{
  "num_hidden_layers": 12,
  "hidden_size": 384,
  "num_attention_heads": 2,
  "num_key_value_heads": 2,
  "head_dim": 128,
  "intermediate_size": 1536,
  "vocab_size": 30509,
  "hidden_act": "tanh_gelu",
  "norm": "layernorm",
  "norm_place": "pre",
  "norm_eps": 1e-05,
  "positions": "learned",
  "qk_norm": false,
  "attn_scale": 0.0884,
  "bias": "qkv",
  "tie_word_embeddings": true,
  "parallel_block": false,
  "init": "trunc",
  "init_std_qkv": 0.0375,
  "init_std_o": 0.00938,
  "init_std_up": 0.0375,
  "init_std_down": 0.00383,
  "optimizer": "adam_variant",
  "learning_rate": 0.00135,
  "beta1": 0.95,
  "beta2": 0.98,
  "weight_decay": 0.21,
  "lr_head": 0.0124,
  "max_grad_norm": 1.0,
  "warmup_steps": 239,
  "schedule": "wsd",
  "decay_fraction": 0.533,
  "decay_shape": "linear",
  "final_lr_fraction": 0.05,
  "batch_tokens": 131072,
  "max_seq_len": 1024,
  "doc_mask": true,
  "train_tokens": 447000000,
  "max_steps": 3411,
  "dataset": "wikipedia_en"
}
Each number is 128 + 24 x the weight over the matrix's rms, rounded and kept within 0 to 255. Layers, rows and columns count from 0. Numbers have three digits each.

# layer 6 MLP down, 384x1536, rms 0.0432, rows 350-383, columns 336-383
118075101112151124081137082147094104115073153098109135153115133166114101110123131103150099106143121064112163074130125117118146169108115163118145
149120128145100142136149103136120161149103152109115118146155120136122150137115151109115073098137160166116085079142131153150121120123127143145138
127095076141150118174154110097148133097119146135120146165141118158115154144131077155141204118142161076134117104089144132153119102116129151095158
105108131122151122119124129127132091156155094136144143124123110120160167129154103161120120114115100144119110112104090117121131152126138131149090
129109109176125098132111102101160129115088122143133145093138125150159086132129093129157116100135132129102113099104112134102176070119089149136084
131141136137122185129139174142173140139152140130131131108092143134156142137122093170117126122125115199164146131169164142147173085142055113181134
110178127139106116101122147108149112140143140118128132140161118124131115095131126142149130150146126139099124144109116128131177127138138121097143
113127107119108164122140142106129165120144152120127141096149138090132105101090118133136070103124132159081109125102135160152086097119096120122122
127084110133125124126162183122145149116121108076108113145118113137184113192142119116134205136116143092210125157169124127161137168137146125129136
164142114100120180095118096126166100126145180134150115143131101150132066121140109130141128125127155131140103132115127137130116136155141086137144
137139113123088135116117132139129166123099115126134104113117162132138117128086147109101166130128120154127143064095133153104156171107167146135135
146129104105093136157128066142122091123105131115121178110110107121156101076089149114085127134137119137125137158096100091120130129136117121116121
131089123126183108129117088109150136096120097140109170138146129078158151093126128122136174143151119110151083081134136143117143101153119133136142
111098138108145125164124133128115138109152109183160099104102113124141153132126119114109105124072144144163136132138098110117103114120141127141155
108081112159160097134087136111111151127144143153128136120129142154164172084128140113129184142136118120131117110123140129138139094149155128169110
090146091119149124106142111115144085111161141150091090148118137112108169111132122151101141136114111163148132128127135115135147107137184152101125
116129132155133124108138122122159127147146120095165116141140146126138122110149134143124092133139095095141133116117114129154080129126154121114061
105166130157123137111157152132126095123140139119085101111141128164148123115135108116129109136120139125120149175144109117099135117117138170103112
168115133107140112145124072107140125100186126125135106143102099121149122156133101106127146147157113099134079134141131138106114110105150131097173
114075132135149101126148126118153087135115101125127129125127123123059153132170134164119104095124161172119125142107149131108139140085083140097126
129148124124139123113160136100139142150127102117099118140096109122160194109109095145096119086117148117149119120118144159157179145111101148128095
075113153076140163107138138140154096148106084127147116099132159107095164093121132142118102133111140171165110142130134136110136122139097141120106
134117112146139159134145067082137124131124138147070121155138096130132113094106126159134157136156162173108103079133121115174108131124106096152150
120096150139108131143083108115127096100101147123109150140145165093122177142093116127111066126115121133113129107068132129138149120124132127140099
182144141166128147131150111152096146146150152179127159133108133123169079096127106160131152080154109124140099109144146158165123137129141149145140
109125144105117165143100109190136135138100115127114092088124150122117117164131105132140100114104131124126124129119122128087129135134108147137100
123101116129072114154115097109106133123148105132151136112139137128109124086122114120116131150116130130131132134133140135127109148111125137152166
130129135149138147100154119104102113154092126097116116131141159154110144154111164172137134116175121136100160125131134129158113118124107113117124
173105126104113101119123080138115145123138116120144131129129084115138154157132110112100118097122140126080131158122134158116143111138139135132121
157165121115150137122157122149129164103095145132094171115136133117139103099179099152113106139138118094102120125102131087077168140150113132161132
133077125164115079127129122125117131090156099125121113151140115088110083166152136120119151139160106135126141121164144146128129114124093120143130
153108118118106100132147138124136149108121125165121091105129134098139091134138140145140145125091144094129082118141121143143115140120058173117075
165089148158103136133113172098125102132170169162160124163127128069120155172148130116136177108113151140127150097111136124127125119110081121111165
135112109108132131115155098088114139117140130112104152138149135090110127105135093153108114097139133152124135164150140154119146128129128127112102